{
  "norm": "layernorm",
  "rope_base": 10000.0,
  "rope_fraction": 0.5,
  "qk_norm": true,
  "bias": "none",
  "lr": 0.00478,
  "beta1": 0.95,
  "batch_tokens": [65536, 131072, 196608],
  "train_tokens": 421300000
}
Each number is 128 + 24 x the weight over its row's rms, rounded and kept within 0 to 255. Layers, rows and columns count from 0. Numbers have three digits each. The size before them is the row's rms in percent of the matrix's.

# layer 2 attention value, 256x256, rms 0.151, rows 43-127, columns 64-127
094:108107125100140157119142080132121099123133098109103132145113133131153058160114105180123099143095115148130164153115109141138134097172167124168094151154122158151087131175111166110152080136155104
100:101113118139101171109128136131114105111110127136148104129142133118140140112123128084146098139114152138123164131101112099143096105135132107125094092148140119114125172113072145170170130132136139
106:071123122146141143159111131141141085128093170141133161140143118143121114159182153126097135123167129164099131131156140130102144172116163131121112121156120126086139150146104151119128101117142142
103:123129090149130160130100089154156131133129127128166152138134129143104130122139137096126082145159157121135080165121081148148106141135118142135147090101133130134173157109183145136099122107097113
104:156140118083104130116127134113102145143117104093153127156094137120130157147092089179122137166135133129191133114157119112137158160137136102133164089112160104144121151092152137101088110144100102
105:132167114079141105106127062103136149140132107130166187155153141142110133090091134111129147134145156113111175144172115089079120142130106123137146120137158127113130093169173169164150087143141147
099:104109153154084142153126093148145121122142115169124150148131146161122103135138118078133109100125141156140122144129198100147146128125107096113135131128108130106096086181150093115137051083085092
098:124105107132123091141136128139125136125110097156089102086140150134142120098168147124090148117136093121130134095098108116121113142135151155098096136140129131156165120128142097149106173107087128
105:158121132118151126116166103095090095109138099133097107161108145136129157123185163129156163166155109148133143130117097125170155111164111139092099117129167121133141139172137100123100122134088175
096:072131087160149091107144114126135094172117163116130129108111172149150090140081147130109126124132169132191129127151128141115129096115157151102130123146102117147182126111118149109071128102161138
094:161132094128113152131110125098123096108113101171148153116122120114223112112156133128102136156119139168175119159095079128154085117142094138154140133109109174124106121128109142130177139100099162
097:117123165174146064132094158152166090138155118145153118125134154136159151146126169128109136135099114128104145125126118124099128171154162101161114120124123156099113119156172125110114089150099147
096:134128145136181135149144164130113138124112106177089098120092133123133140129114134131148095129134097162067182145130113119140142127084108093107151104093109141119135130157143149110157138121128133
093:108129155127152153147153091058155138145079107149132171108173118163112161082110133114152123090116151114139143160124104173116140101079102110135123105146140147117111090154108111142112138151150110
101:167103122123113083110165141184118140099125128111116129148129125096125144112134090119106070087114122108170139123184141130125130103126104124098136109153120139111171110150123130079154143144119163
094:124128104130145125152090136155141141084118126111113114132138131112121129115107133090129089080149113137168137149108110165134138140158136162129118140085114153138143159120141113090119103139111087
099:133147149136127129148108122141158130175164163135131091118125146108104148133137110145131145120185120082101140144098162162112122099109134144073127155142114162126070108142104074162107100099093141
090:125115132117126175121175120201094155115149157145156111128081135192098139107145149119121132162157068118102126172104138129113177118118134117120109140137111127116137095154116122132125161116114137
096:181108096102144112149122132150138125115131102116142102111159154137115142141160109129129139117098113132136104116110102138149155157141110092144165145108148130141150156187137165148120125124149132
105:129116168145107114171095152089174145128150146169137125148133117109084087125152112099165123121090133147090109104186115097148125170130155105144101130106096144096098132164102144121116126148135117
094:141125121106103109111158152162137097126105102170117132132139129117095143156131119180118136115079128128080113122140114129112143173148123131107109131168115092114137113138141079166127122114126131
111:124100098145148138161117105134104113119070126128100175131150127121134167128156160150072145089098110165118148089130123126137150133121179128132109176158126115134130113103135137151090120155140162
088:139150131123117085142141124114178124100123156163114088101100096134116159128118154102114139167146126139149139087176144110092166129099114124162089100144111146145156153129161111093141139105129103
095:145128150140153170147121117107135154113106156151110103115135085112151161097113121103133144134124112191143113168125087129089094132120087127135163099089162083153128117156122117123161119156145127
098:110146108139072133130127153144127138150147155151130110132111127135126102115104135093109142126148132111138138143138109129139157102097133097147103160148146152163113156158152129115125115124134120
093:161132137126136118135096149146154099141144112128109146142159084102112169141112083084157151187101118148134139146102088167108148116156121149124146108156107105160137111192181115115136161133152104
093:119124126097192121108156135137114181161135096092106111124131117133083123147155128137155154154105135125089126114150156133149154118139111144106132115125126114104095099180140059155138156163083139
095:125137146123143111135122089105160119157128157135139164121172155121109168117125106145170107159142114124120101179130129154135077111075152138106186141152097117179133151161103131148118118104134113
099:171178140114140082114151127074178139106101135117085109180083163124118107113135120131129091121162143125135156150129133125137122152143113185120141116110118121098093093068136141114142103126110115
104:141137095162185061120148120105119107149127163150090099072134113103147162144130142133123093105116145150106135120155101091113124117137136124084106127130113133122138108134119105143100165154097136
102:167120108127154095119123121115109138145104107139121131122161114132126160087097140121074123114138160124120123126149133172213090116081079125177101084128115127115116106111116107126114168104118168
103:091156145135080141138169162140118081150097085167182139135101097133110168101107133156118173147096136120147122103160140146134123093114119132090156133155124143080137104165128120106134149143138123
099:123115152122121151122090111153158124122137087116145112157104138142171090133154125118163121155160150070150154075104143142115108100126123157101156157149136127137132150133144124134109134119130145
100:103131159137104115125104136093144098134165148080147120151127108146136089140134140141114105089152090131110096169135117120091126127157100106107159114123136121134167115085140108147117142107121123
110:115085117116145139146091108127106123115174112089139124129129136148123082171087093122101103102095137149147152136150089124117077098168152104119123109092144155102100173141138116093117119122111115
104:112114136152159082132105119158146161116138182122129114179117076085135135137135122127169132135117114158150155129114097074124157135103117111107126109113099117151128125175090142083185087128164125
100:150148110125123161127139134156108129142119115114102142196107113132131149147102143143139143140141130101135152135104137158125129145115122123151074159121111134096129113088118094111101127120103128
093:114124149157106166146137133092097120137141099116127146106090135103113076129137112126147115111114081160119120145116060158146121153137112131162103114141114143147106069132140154166104092150089164
102:120118135137114108137105118102168092173182122168137146104150132119177127118167128095118175118111156122155174095124086137137118130128139148081161143119127137142151118116120108165137146165101128
106:122144103101181129145140097093148160124162134150150123146134129069132082131105144165139141116139169150128147139129086133129110136152122167131125150126150118124144099089143138132110120139169150
094:131166107157107092115152155100092111144107130127073170146108092172131132137169162143138135124107140112090134097110128143167124120112128095141082137122144118098119091091136126109126114132117124
104:117111098141134089171112104124125133142145107097125107149140145115149119136128165158118164100121141137116174116142114082146179114106176122120142165125137126098128168132128148139137102114114144
096:083104157130151121088105142117162139155160163126154079115111098196140147124100095109112122111109129129124122130057135195109092172151125132112109127126139109134127111124133098091134145115117139
102:149104129189121097145113124098148106118157116128092103114121114152150140163121127151129128163130117074156127120109141136119115100087178125126125132161160143077169143102145112145120117158077095
089:126124143151109207128111136182114135129123155114106108147129163139143204108112128144118168104074136116157144085116126108093121143119102145104156083139102129109141104141110114132124156143149093
103:108165084138135055136149095136102146106125136127132118128138091132120112112105154117138143143155137116157114130101096122133119099119129076128085148159170184146101141114141108106131140158110131
095:139123112050158110134150152119144136114128139118125093116145141084128147119123128150141123144137176119106139129175171113106111106083139086169136132114164098090111129089111161113103141106111146
093:134154107137123075113111180152153082108118176140103166112107167154116136092169111121075128109142108105102144083139106121173149152121091134134122144124134179112177130115122130162121117128106100
104:121152147137132154146152127130100113107119111095169067138154083125137154148149131157118104117113131143171132123098092113111111151133144117131122146097148088130118132110110132085178162132099134
107:157147158107116123107195205146124107159160099104130084110135103123133148121128123151141123150133111106108147125147124105119138151137117122134134115160130123148132147123123128152126150135144113
092:116149126133123113151127122142116153101154116106100144147111127118151112113148117142132151139121160091165141128112114082109115122125136136115139148138120128140130128074107137128150121112114115
091:114131109125129110077138159135074160160119100134111163127123113142123113104124119130123164126117079158169104120097132094142122116163117160100111157136113140129102194135121127148171121117100073
103:114136123091084106125163126137162133127128117127117127097139113117095097165120163151121137085142162125115126083158145115154118122151139117129123184123140178121147141178124131129115114127109123
103:139134148124150171107122118141151129100144138133143153135099135127141143108152159172146165084137110150140127135141101154133139145096109110120114090149099107115126098164126147125125134112158135
104:137133130165078155119095156120145108127094148154132138111120125083080102098139147131126141094114095108128150144094152173137152140113126108130104149070125167205152136142159140152156096167150126
098:127089133117192081115130128120106102127128092150086120120095125078136110132175105102118123139144106124150144102103145122093095104105092127125129102166094127139119137145094140143118155104138174
097:132138100101122152098115127136127142142138114141094112140100114107116172156167105171166110161113120145143162087139105164164117115148131142110129165134108172115157148111152150128167086117089124
108:141122130203135102124159136106118134123131127081102171113109133094106181128125128077138132129112153141133137142122116121115080135152131104128114099125176142130127105141160116156092103159111125
093:092123105109121132169107117133138143140172083175151100140140112119122087115094079123096140136136159175109134148117138117121140123188141144165132135149111143142110172157128155148132113129147164
104:118122098135132121117109124139119153102137145131114115155106144121132168152174121075128165150148188148155153112157129091128143106136122134135156146089145144140166146137150134115158116126149132
103:175119097099148114134098105099118127148110172148084114157132170086185121152076126084110118142109185142109142174103084151135124145139075112188109122100110136150099119163096132151147093147161123
095:105120102134144115127176167159072149144147120132164133181096142099153112119129142078093165141153148141152154137118105133101127114113138122136122153142138102102119121141095118117104142135121162
107:088128148136108140086119124132139116087131090138075119126165117079110098128159121104131151117133144169139138147109137138148118157132137147130101167149130146096104135104122134120130134094171133
104:140114111066132117204157138123116119129070126159130125159065110133147149136097108150148101154120139123176116102149135142127138143113123139156192095166154151125146144133130137117143125132180088
095:096132140146171171144116125113163154113096127141112132131116128184137091141104142135101125105127136134097135119108124104114128117146133143149136137062090130140097129143114141164141105113168136
100:111177131148125110105132117114114162151105146184088120111155126157100093104122164150179125130145115083103139124134137187109101106087100120137147110167092169101128115115135098153131097097127082
102:119137118098137156151146147117149077112112102143116143086161141126136104114098148147115123123143126083121138102183108120111127106108146122128100145131122125168079139110107101098134104080094140
092:116135130116143118150123141126121108147131150126144134135171132172125135153107110146107106153108145114139151109156125129117121134148120115154172105125134108161147154123130169088121159139110109
110:141122112129178176156145105105137109115135153097165103154129125115163134129138157155134164121118155153119159079111148112078149153137089104131092120109118104148087105126136131101113135096155135
108:145163155147110135095156123141169175120139138123189131151143154157100102165163126151150111112128115096139120113063130090124116143126167111167139127095162132102116172083162095141148108129103119
094:095152146107120110112111150134127152132131121150133161155140161121124129144108128128118094176142130104141121116132135152138180142162157113091115127110082136102177110142113093103155120111114147
096:112121149143133123142134146121137098108120155156114124184102173105141112149114156165114144137154166179106161121079112159103057140114126115126158145111151102124127100144138148142101107112138115
109:103175155157128144167157083082093132164109124113118128156158166111075125154153104099104087079139129122175125145076156128129141086147153143152175161144126146101138111163154107156117148080123118
107:145108118121147125110116154140129157057099142097117091159115094136136130119098133110147112165084114131124079146125111130120116140135203106126086119113165136123076161142154086125159105174173086
109:150129118144063160109144120112126127087139112099112100135138114156141115102142117064123124148090127139150113135101162113166080115119124135139140131170150130117149165169110107121087169096147150
095:125119127152108156137133129142127104088103149160093148146133129153117094145125147105097152117132124110156157103111135092171100125138166154133132137121166086108095105158178116145137137075130083
104:126149126110131111140111112111122148120123139122104123154170137113073113116134129110117105130124104142160104112154147116100105096153152096128175108141105132126070131145175114079142121151126147
102:116149158201128087140134081122155118140135104121133123116171141116117183124099160134122159102127160138178148148165150174109113144144143123120162115134117129106116122122173107134148144146131110
096:090101126113089075113143125155171118161149189142153161151136102110132116127143153177113126134145165126123072172114098114137139116096137095102147117120135120108073140123133078117120146125103141
100:114116139139088121173152138139140116160150154125123082113126118107150121125162147158122147103110091137137119174150150147145175138098082137144156168106114132128130125141151137119123101147153091
103:092168156145110119152126128127127121160133087092142138138136087069164114145082125104131180153120123154175132159142082129103109144136107136133144122138154150125164133149144115111149109166085059
104:120117094153126081147169150117141142123109154157135132144099101128131124153156182127119138099105144142124158119143087109143113121107117134171138115088133166095110104100114171110146124098084110
097:110117099126114131124130116149160102122132111150136128144106187099113152120148060146128097171154129151116141159130176125143092109180112091127134185117110154149137139100129104136115124144129145
100:138107124116131116180114175129164141106109156109158112120116140139108097125090149087170142107149161128148111131129142147147099123163089094117115099107125124131138192081129143123116113109150110
102:107118122118153146154164111177107120159142113159126173081143129141114144136094126132109158131086097127104125096108163136152100124137144145127108120123131108141138134058121096116148109158134155
# layer 2 attention output (transposed), 256x256, rms 0.132, rows 43-127, columns 64-127
096:137140121088116173154111130184101124110151159114154148153104129146146167102133106122170143128106092135095130123134124092131153158136104147141122149149099099107067137121148153132125149135127110
102:140139106182132120156127130145136140097135100115090131134150109135098105138150156110144103124107181124100085133119109153121105108093118126108114153115149112140124111146120093117116146123113076
112:136107119092124163171159083118082111133110141167122124109082083140137093097112112084159104129134179119098136133090082113119108125130146122153149130169119125139142126139114133156119134109135137
104:093128148131112131127182187125093126136112138143129113089115129091115146173153158093107156135151130105125134117089145134106151114143128115116144131154123132128119127155106101190153123170177169
108:107126126161135106120140148109129125079131123152069103091112156137121117134091099119112095119109091083147123145082123099108121132113131118135079146137076134105122120155090176165126096106138129
107:129115169115095128112135117120081162156141158111113103152151124148131108107108092101078121129129107120108125110104110165111169169122137141170113123119099125135142144101143131114103149173143101
100:122170123122103107104144172104128101130141094117151120120135108121128137132115149147082136128101132139140139152151134087078152132146134098170117113122087149106082155139161133125103106119135175
105:107134101130148190182158117122081168134109104077143156155128117087141169173096137095116114108129153118127126116149120145095097099088131142174126081139126145108102105124110126081147148143123141
115:131166160144160122142105125128144103128125157120151155152176125127128118163123141122136112119116145151119121179141173135134149141084133161101171113132150162141104153119144181114126121124147126
098:125130147097120195114109141101111153093127130136179119133102140160077100133161135126189177148134136143066110092085152138152098106155111087157133113118146094142115107137145134163143140163138095
093:083119149108140072191163112174135121139137116106158090146143123144124110115092166138186092122138135111118120144190160118118145119141174139109156148134124096149115143095145087143087110089142083
104:120149089129131114142193095144114123118129160130147088106110101107096137087150125114170106144171142115107163136129116166106108133111131138121129143161112094123125143157128147129148154129105148
091:122140075107109161095160123161197147109099127121077115130127114133124130097156146140162176140121125161151088139143137086165060139108097154121117155170133149121127085108116128137124148115062107
092:128134119175116159103131139117113147165138153114135121192095130112147091095172101144116132151097139103105147093122106099193138119123117163174104136126100145142109136150125164107142139143117094
104:128164138124100137117132106112134170159126120136072123143091132124161136143112148165137107097112100140075091130114129109139122071123154165146107117107151129124089140141129128089122100115131126
095:118148128126154153142167158119111138134139092112154137131096118176153117158149111107172135144152141131142126135132087137094110135086111083068140118158122145114097113137123118147097167139143161
102:112128139120129135092145093112098099135126140137127132141156135114161110151105141103148142180117108154179133136167110153139105139101154146101122114173126140112157166122102118125112120090092145
093:145123129140133118120160138113101112135103173116108157110098151089121085108122127135133108131107120115124140142160171095116122105173119173126124090117082134143148122109138101102158062107086121
093:159139144085140124140133116153132109168085100124151153118114116142152106142102151113137136146159167128151147134126106128133115153089149149130161103115104123139138135067097149075137135121121130
102:136134167131158132131149125165089099130108113095145184082114113153141146132127082116134163108141168120124113161114078120118135117108141137138107104162111161179160139152080124084128138125129125
092:138149125140135132161127153102131139144111134103133149096128150145126110071174173154120092136115162095152125121166141204137128169104173143121171124147164155142119118136089152127121152129090136
107:152182128133162103118109108128160150120133125098110099141091115090121162148080137142155076149150172136115106120114114143117127140161109152137136087128125110151100158146085132110125139114132106
090:123108096155100126121150144105145168136121137153126130137139154135142131166147138129119137089127171121122115119134087136158138152150099087154179128095179137125112102135109095196175163178133163
098:131149137089116123137110118118142112124142112116125148138138142111160101099132108149098139135131093109130092132159149117124158112117116142136149133098089142107088102152122109089152129130137113
097:160159140134136178118171102099125136092137132084135152136101116151111137159145101161179150157123123071120154145148156109146124131193098103083133159143129163134110107169148128135165063111100124
095:119089123131171096155168120113129153176074156076145112151143154169149114129177155153140117121146153125108115132135095125089141133101111130150126152111173143143147136158109165122135123114150119
094:103125153139159130170127119081093091177090119125143123174151149144148101097126161144120097130101109137166194146152134106169117122094135160137088190143121170177151132054138124118095124123144122
101:075109113105157162125115125172108092136095105130094093149148106108174088091101165084153116122140151125137131129130117110165121099166101110114089105125118078144179139138130098160128103149137145
102:117094104094123113114097127109093127149146110150133154109189119144159129117106085160134136088146134109130107180155130100163094111092108107120090115155140147101122118136091153152111171102121155
115:095105132118111147149145124160174124146133084116106169200146113176147111131152138141142132122119120123121101101146172167137163183121164154131132105138152140140188154141193145140127115152122114
107:108146112105112137119137117105185079151130108133086143138134149118142104123196119134159121145100126148148106106128129097131153103108133161092139125140154167113082109179088135100131129097116156
100:180138130083119125109134136132134169138142148089108149148159156121129178106103170169128122106130089148172133137141140125148099105102129087135122136125097118152123110150142151132169144122057101
094:106100114121130105103123166141107121143100140160168119112187105118107145146083132110180152102153154159133149154167105086161148145105112119120107148117121111108106112050110133146089118171118115
099:151127114110148123102111131127115174109155112124154114100143116145122099142149122089116138145073154106090103120131179117129133161156128114116109087141103100108127121168142118174144104147177148
114:105141150135115120162109124135090119114109152106124130130111117089091160124105122101094109124135103121114104100128169102133111123091114121116131097154130113166114101156105151153134163128172168
100:161128134084114140141087109160155107141097108125159123123148088145141084095124140093157106121160167116114132178086160123139136161115127146134082159130173113162117099094126110116161174129139177
103:120121161127127111104077153080139145113130104080117115158111105131094117127155148144143120137098109124113158139131129100128082134182120135075148160146155168129113089135098145123151103113105134
104:153166155124172108136129121168141132126176162121133104125130116173151142115132135096107121141115126116127093142136111170133114122141104194113114158128131141168170107155113146107134136147155105
103:150135169148125170133124072152132128133149113124124169162136157131106113129120156140169115133207161120097115136150158150151097123107143139138093062157171121120105143135132156129119111099113153
109:137112151137126120126088123120095126108115104142144099113098087129117128099108090092099143113149127133091107168141145128132124123080144168147067103120129115133121128097151160128120126152120101
100:140118136122145113089170144106135109124106130134062141151138148127143126131113124076146093157153116119112123150114149092138116178152105153122138096134116149132104132151133101141155151093111122
104:137180131140135165142162117095104092156118144124116167134116147068107121140075140139143121139125141129122145110122089146144157122121142134143123124104122103167184212081127131123123144101129109
098:134103095109076117137119128129097128104117147095136124131133129110110091156144112145125106128116155206142151103200104167120063073120123123118099159111123128113137129130120118104136136162153151
105:077136092107131098147130134133118165149098128092126137188139159115123109158135154195172119103165157131081116129124126100077110136125120117159138115124110134140127145128124130129141116090149124
096:123102151091096127135102136129152188159121112112112130144172122124120114132105183101146140147162107180140150123124140133168151116156154125122121143124142131157162171116160079092146121160149132
108:132126173107133122151119105111183128135124129122166145142135156167140151181156130140141147138181116073132089127099180134101184179139143149153159137121116168119123102168126125180139159136147137
092:113167110131103129145143109167159118175130153172087140104132165137135109121128085106101153130141161137133133107101155122148154086153148125130126122161110162133176120160150102131138122154101147
094:148135136136112195118148106132112127151159157139139147121165112134099141147117141161125134100145165104132097142113123141130146135124139128139148103162125152106090178149129145095143119124079173
100:106093090126139114142116115171120159098101111119120136128110098129107127150076132136127098134118118094149106145151130111139152110125134108118130156182119111152110121151138143104103126118124142
104:143149110125123132128117100118135130127114109151163148110188133122145132158128165127158123133110150127083135128109151132157178135150172154160139105120114130114163107129149181131148110129096147
094:158125131078153142153144113150120145120202130144149137128115114122126103182115099130146142121128144122138147156127150118163150134120129133133108148158138098160142140166137125148061135159144139
094:181137123088148116107181162099127138095112114108142137103154120114135118119116142154179112128168123100147165163099110175121117125089097138119157133088131118152126109117132120163088132137116119
105:176152127105122155102155125103116121137141140131135176167122136094125139138178148172148134151127105136111122134136123105138134104129124130115199123108112154108093156069156105112123138117106131
101:124124157112105119102102108127120170162181115130110134105172145130142139073154109102136115128100128152153137124138085172116091095137115161144159112120167122110143136115145153093102116140103093
100:112136135123128114115116139154128145129176078095201140165100124155176135117077122135112158103132125081138142119165112081106119143150096128123161106146082112077115135152119147125105118109133139
090:076136163133161141123102102143147153139153112114153092143147146179132139094171170168134120117127075097107081144094146118106120112091147152106109180128162128123128123103082087114146142142089098
099:141166130095096117141141149126150115094124159089121093131188129104125104122111152142103109093167142151096104148126129163094135122121075163124116107108131125122106156142130163148129140103100107
101:102147155108148122169143094142129135164120109127111120114144133111135096138188151138168136120162081099075126125106137169113109166110150156106104151141159155133125136142101117142091143075163093
093:177133146150165109130162142152120138099132127113167107101123126154130132146113098122162156051113109101182104118133061168098135082103128113113158164105142076128171127133158147142132158136120106
102:149110126176119182121126125112120097160087102133156141075164112104118103125126100128134153138119096104080135155085129127143098163135124109129109153115127143102111110091090126157111146151136190
107:100175157143143123168141127126136089120156106107140124127119131174115082135153132151120137100148088117107123127130164105147143133114154110118112132108150122132099138138122128133122151079119134
099:152119133142146131127106088115176138106159107139101126089145124139153142113142137108163159105118085110147113158109166170120131143116154124135127135137128130129107105096124129100128155125093127
100:114142126148136123161151142122107062131131109126168128147115138111147117135096131152152153118120156139095111089110138140103136126114133124129171127143154118120145200102090097102164155145121106
104:157140111141121157109107092130098129135102110085116128158136094108101137112135119125137127145134116106108104131117099121122121122095112146154097129157134146193098103118114140079173135116075130
091:137115116074106159130168147138145109099098088121112108143151117164138133123116114087122162149105105155102155117084102069142141129159102160156131133142121099116095091158150132103135170179147182
103:091124156150137118135125124130166087119139097092100157133108117109117085142160125142125141170129131150128121135134127094150088148150147148160138085140142144173145110152112126149107135122089141
100:116111138136099148119120129154164129125137138095126096175105138132163080100114165146076146169142089164092135079149123139192137109158166137105147104100146124113135093158143108129148106119127142
089:150123139129135123163099064135097111113114149155097089126118163089110104135120093130134161138146148136102152098141114164119112124080110148126085084118125153157144091120087156115160153117130161
110:134099149140106075164076139134126143130158101147111123106121148141174114130124090140113111148136091083145145132145096150177176089135149108132128170099113130103128127143118145155143166161100149
106:116141159179112092180101123128100128133106132156132162166129149084118153125144162137143132122106135088098171086152100172102123172115148145111151118155121107124135136103128109085124148119139169
088:141116091147091151099191151105131120114108116156158118141075113124145126141141106121117112110146118151116172129120149136112106129081133163102165114147117106118151096153128149155169126127109117
099:101147153143109105174127089152135130164094115130147139094120120077129150130132129077114133166136114128129157134124154123151133143120122137052107106152130122129164150169107150135120142134136129
109:081082136120129076100114108136135121099148125164106097100160138114178094109134117100142144108107117089140132127181105111150071151108089150100105123089100126132103136108100125128088137133150125
104:106143125090132124168120127155139106157127128143148154123130123113143166161133142154091088142124162099126135128133147121109149137108090135112179139080128120138148091108140141124126123102142169
105:135135130129127137083093144148124078128136133101132165125151153091132133116131100164182164116111153164102101125143122173138102133127106126096104113127148079112094133117104115119139139139099105
094:126134167100159083122125128124082126125101112160125129129153096084095124115128089114145130148132104115148154136141136096090091159116125104172133119105166100125128085113084112177140117164105173
105:122136147127150148144134162141158144108135134100121140123080149137115097151135079138093101114106133095113159144159152110126088120092109134115091117179100128151117143143132154189108129122175156
099:091118110137104163121133146084099140127129123118131135137118142122123126124169122094115129105131145089172149128157124133138124101102159067119084134101126136149154115147151170111133157141158071
101:125149129136137146144133148158094128142080168137116148146115130143162122151126127129144121141064126128137146131135135117107141107154156161092102148137136143159160168158127131093099128121148159
102:110133128112187117137129087095152126116118136132074147111125122148119163149130168111184125150101134116149182135143114089082125086094136122171136083175084140148138177131111131108099097149148108
108:118106089096135129137145137115110140146154137127110152157128148129107124148114121158143116043153108075127102110139144111126120103089131086142115129126107158141074163091164131093086164116189158
100:122121121116089177144139121122105120113100085148064140123152127082099117118111111117135123171142127120134126174140189080148099137105129133142097107192094123119114094122101082141131127116156097
098:132110117180149083155147163180120103116118109110147109079102123125141136148109148122096114112109121140138084119142147109106134128102163118132138138131113072100086153171113129135112118094139111
100:141117127166076129131106150106136121122168088119149142122076109110128101137171147151120139135113148104128114107080133163156148146136153143102149149130152143140101088127126097103162166133099119
101:155135111154128134088110133122180129101105125132114084121138126132088128136127148130103108130148128159118132127135130111103122108147125082161149142115150115124123116136106136150068169094100131
# layer 2 attention query, 256x256, rms 0.222, rows 128-149, columns 64-127
089:167129191155133083137118129127183151110153120134136146077109139158104133119131148105108133106090133120126117184082131129113111125117131115150125168133139155098132115129136108094101152083119131
087:122149118136135130134163151135101125107145121098112137079146114107126122143116115106184147147113141134133135130110152165152127109116110103129107145065100143147143128148106101133079160180108150
099:141146129139161113144100078131154157123164130124113129099127105182147164088125126105120126123115074119092108162107105132142134104150119161115136145112134155105123142135153100129126165101107137
094:112135105120122131104146084123134116139110118091117125082167116148100180128109094120136140144144142130154136145098117104131148129116126114151095132090056124130123100172128114112093131181152084
089:102161081124133126115128079089116114192146112127137137147128147115125117118124122177124116122147127127124149111153119128129165142125122160127179107136184170105115107147117141160123139124150140
090:159129150100142083156063116162126171083116101121150138095128127159096097104103154152113130118091107122098087130111153122101097116091131153135125113154093158127091175154127131099128134130132154
082:126104156132146151080137097131129106165125106141124071137109153103117125132150145109156114120151116114102126107119154191111095118121099119133147128055121114150123106126117092100107139155146132
098:139136087166134086127106121112094133133110139144103118151109126161130124118184198147103112110113131126112113110122101119148156127077126143099149112138158152147101147118122163149141121145085148
088:137149121161147128148130157196114129091108130173097139142113136105177126114160132159144103111108163093094111124146112120168128129094153097104087135108139139146100144088130144110117133121090169
087:151154107122165126123101122127138116166149137130122125159128115133117137150124107140130131112131130072141157126136091106190116159090144108109098161144146112126147106125090131136138158149113083
089:134142084115092089106141101148116087147142110137109107164147102110162096141157168164128120135147144123097117132140115147109142194116125146102160149116124086112121081136137170130099100114158123
094:123126145160142110146112124104152138148104123146112149106138197140137144090124119159108126080124137140142163141175156090171108136121092128115127110124151169150085114105123132095135146087097113
088:190123161142128134111063104106179110130126148162142135133095146092095128156117150150154094110109169111142107118096141100127143127122127159146189125078164098144170153118114157145133032098115117
098:084132117109112133107144113159153184112164099087122112129137129155109121105111120088162160152150114137154121140148151136140165105197122132162135123112136111074117125090123124147134116141134108
094:124097091154118164094129149083101128179096167099127110126126151087110132116130124122125110136124136132134142141160141090122141164094121145125125125122118118129133111138113171107139086147114114
091:152162174116140119137130141119072173113157097083151110123160159107120131128124126079130133141130110118118135140102121118124159120113100128137157162090131194151120124152106153126132179115112123
105:078098101107136153131134128120185166165115155120131129119161189144100114116097099123108185118102137145135122148107174115099109085095142095120119096157126119124139103189122126087122162071120101
098:131118163104140135144077136137183130147132088131114182139124134112143104133082110129129162109099119135131134151120184159174137119097135113140129102129140152126134085180123110121118184084117131
083:112116137176151141100128145129128146115148142141104087075093117146113147124109135123162159159082146139083142141142136106151084122083127102118091102131152043121157086085148125168103147135153154
096:134104052165119130092145110153104115151130170101132141099077130113088131130136115127133102094149141127121103128185107084095190138104098062146152094146091079143132160110145159126120110161121109
094:115145111149111097120132114115142126125157114143070091088124186128150136139131158113155138098127171115107165134082055149126097144164110123132109120120180111156118145053105132118117130128123158
101:136118061091119149096130151148160077181134153132158114126152167127085121096126130130091146113141126145144124117149160143096124141159138116121150117189127094095117149130145117133115092144096106
# layer 2 attention key, 256x256, rms 0.213, rows 128-149, columns 64-127
074:071101152154091152140150125133123095145112113116126153136113085117152131130136162089118155107152110132127099113143069120120093116154124104128152132141129093172111162103130117148167211158159111
080:123101133132152115176136141109083132127139142128125111101108142131102112156094100124136139154096113137131143142117113134149121105107087129117111140096093174118151148121126075148119110113129134
079:111129156177097144135155093165154127107097132118110110152128137153134120138102131096150156134104118130126129126150141153111098072149141064108155134105145087119096102137122135152086169105116094
077:140134138154126160136122126122123167159170120136099136142139143123099113152086096172132145141155111141154128141129115133136175168142130113115150107128069105098151132132174098105146128120123144
086:141115111133135130145126146130114108159126144153147149141142126139150141098113170140097099136157134114103102112099142171135116143110109138129138135111164148107130136117140139131145129092131129
077:117099157123116145133091127150144125134108127126142157148142121115150151135112128110118115087140133104122066142108077168124127141127127152108153167170117121160151126124118154110106144136164103
088:160146114119113115127073186089114166168152155138165132129102123117111135146133102129092097141106148131137126168108119119125169128100131137102122125144120142122124116101129172114097124106126178
079:130128144125118115142151107160127119189109141113159117130186161101121119104161141118158098101155131141139128131143179133133091090124167138127121129104134127142074098137100152174124132140150188
083:164118171130122122111126127083158160166132063162140130128146167176118145129141138127107133082065126159091141134111128110143079094110147122151121123123124097114096101176154146166088163091139138
082:138115149143083146136115135088141123117152117145153141140115153121072096105150088129099135137117115159157159136120110164171149164067116089109144106139135091116132138135128143154131142103141126
076:082124123127120150129167074101141138179142119163161131149148110126134106109125117127104145144109154124116158108122112120182093135135116087118114152162173142110169091130089160149137133140121088
080:151131144138148151144129097146120115073115091150116102137107140138107138132129136132155134131157137149117144094168124131150107091144156157130123143146112123142124159118144152121140126136115182
091:091184129147123100170158125140117173156130089143119139099157136105141124101109151146132100113162126099163147114134103141142171174128120115087103160158108140149131135093108164167120148131126171
090:122067148137167109128106163122086114124131144149074100134109134080135152128111104147133140124113130124102116145149110105155127150125093166119133140131117145150163111154134092117164109126127157
083:079140132128144104145150114136167139166120143098102164141083084121131125149107125140109142089108154116127136120127123158123102154099119117173130111120149146120093127100136172098171074165153100
090:167119166119180055140102133115124170141159113124138087120129170117122142146125138134126085097099131144124129131123134124158135112100138174114125152136155123159076127153077135105096169075123128
081:076133122090160102169102110138120156069138116120120129116122133134142143138106113106134119108148119143099110104099094110122136120103077146148122142110104157108094135107155176159132166091099121
088:089130139135132069129113149135098143163111125115130135089139149135127139117110125132119088100096113145136126134110110142119152126107134144127105154147118134134102127145131182113140140119131093
076:096102148133133149126113101113119113128100113128124105112133115151126127138121134144109115146154106142143143122100082117101132155117138097139121107131121133092131132134118157116123097164153133
083:147100116149149199085114121119119138130117155098151110142125115094108123137161150121150142134123126143144161117142122132161123125137130133128106155161144094137171166149102140088177061150145111
096:110108128105120128146141114122158114144111138117097143185154135112140109144136145107129123158120114144094116161114166101131129163123137106156131157216157131141114151100138159130130171108134118
085:139129140160122146124125084156115098166113129125127169172116107165159134126115119130089130174139069134087139110142122148116154121132118118132113140126112120127123114104130210146147156160148132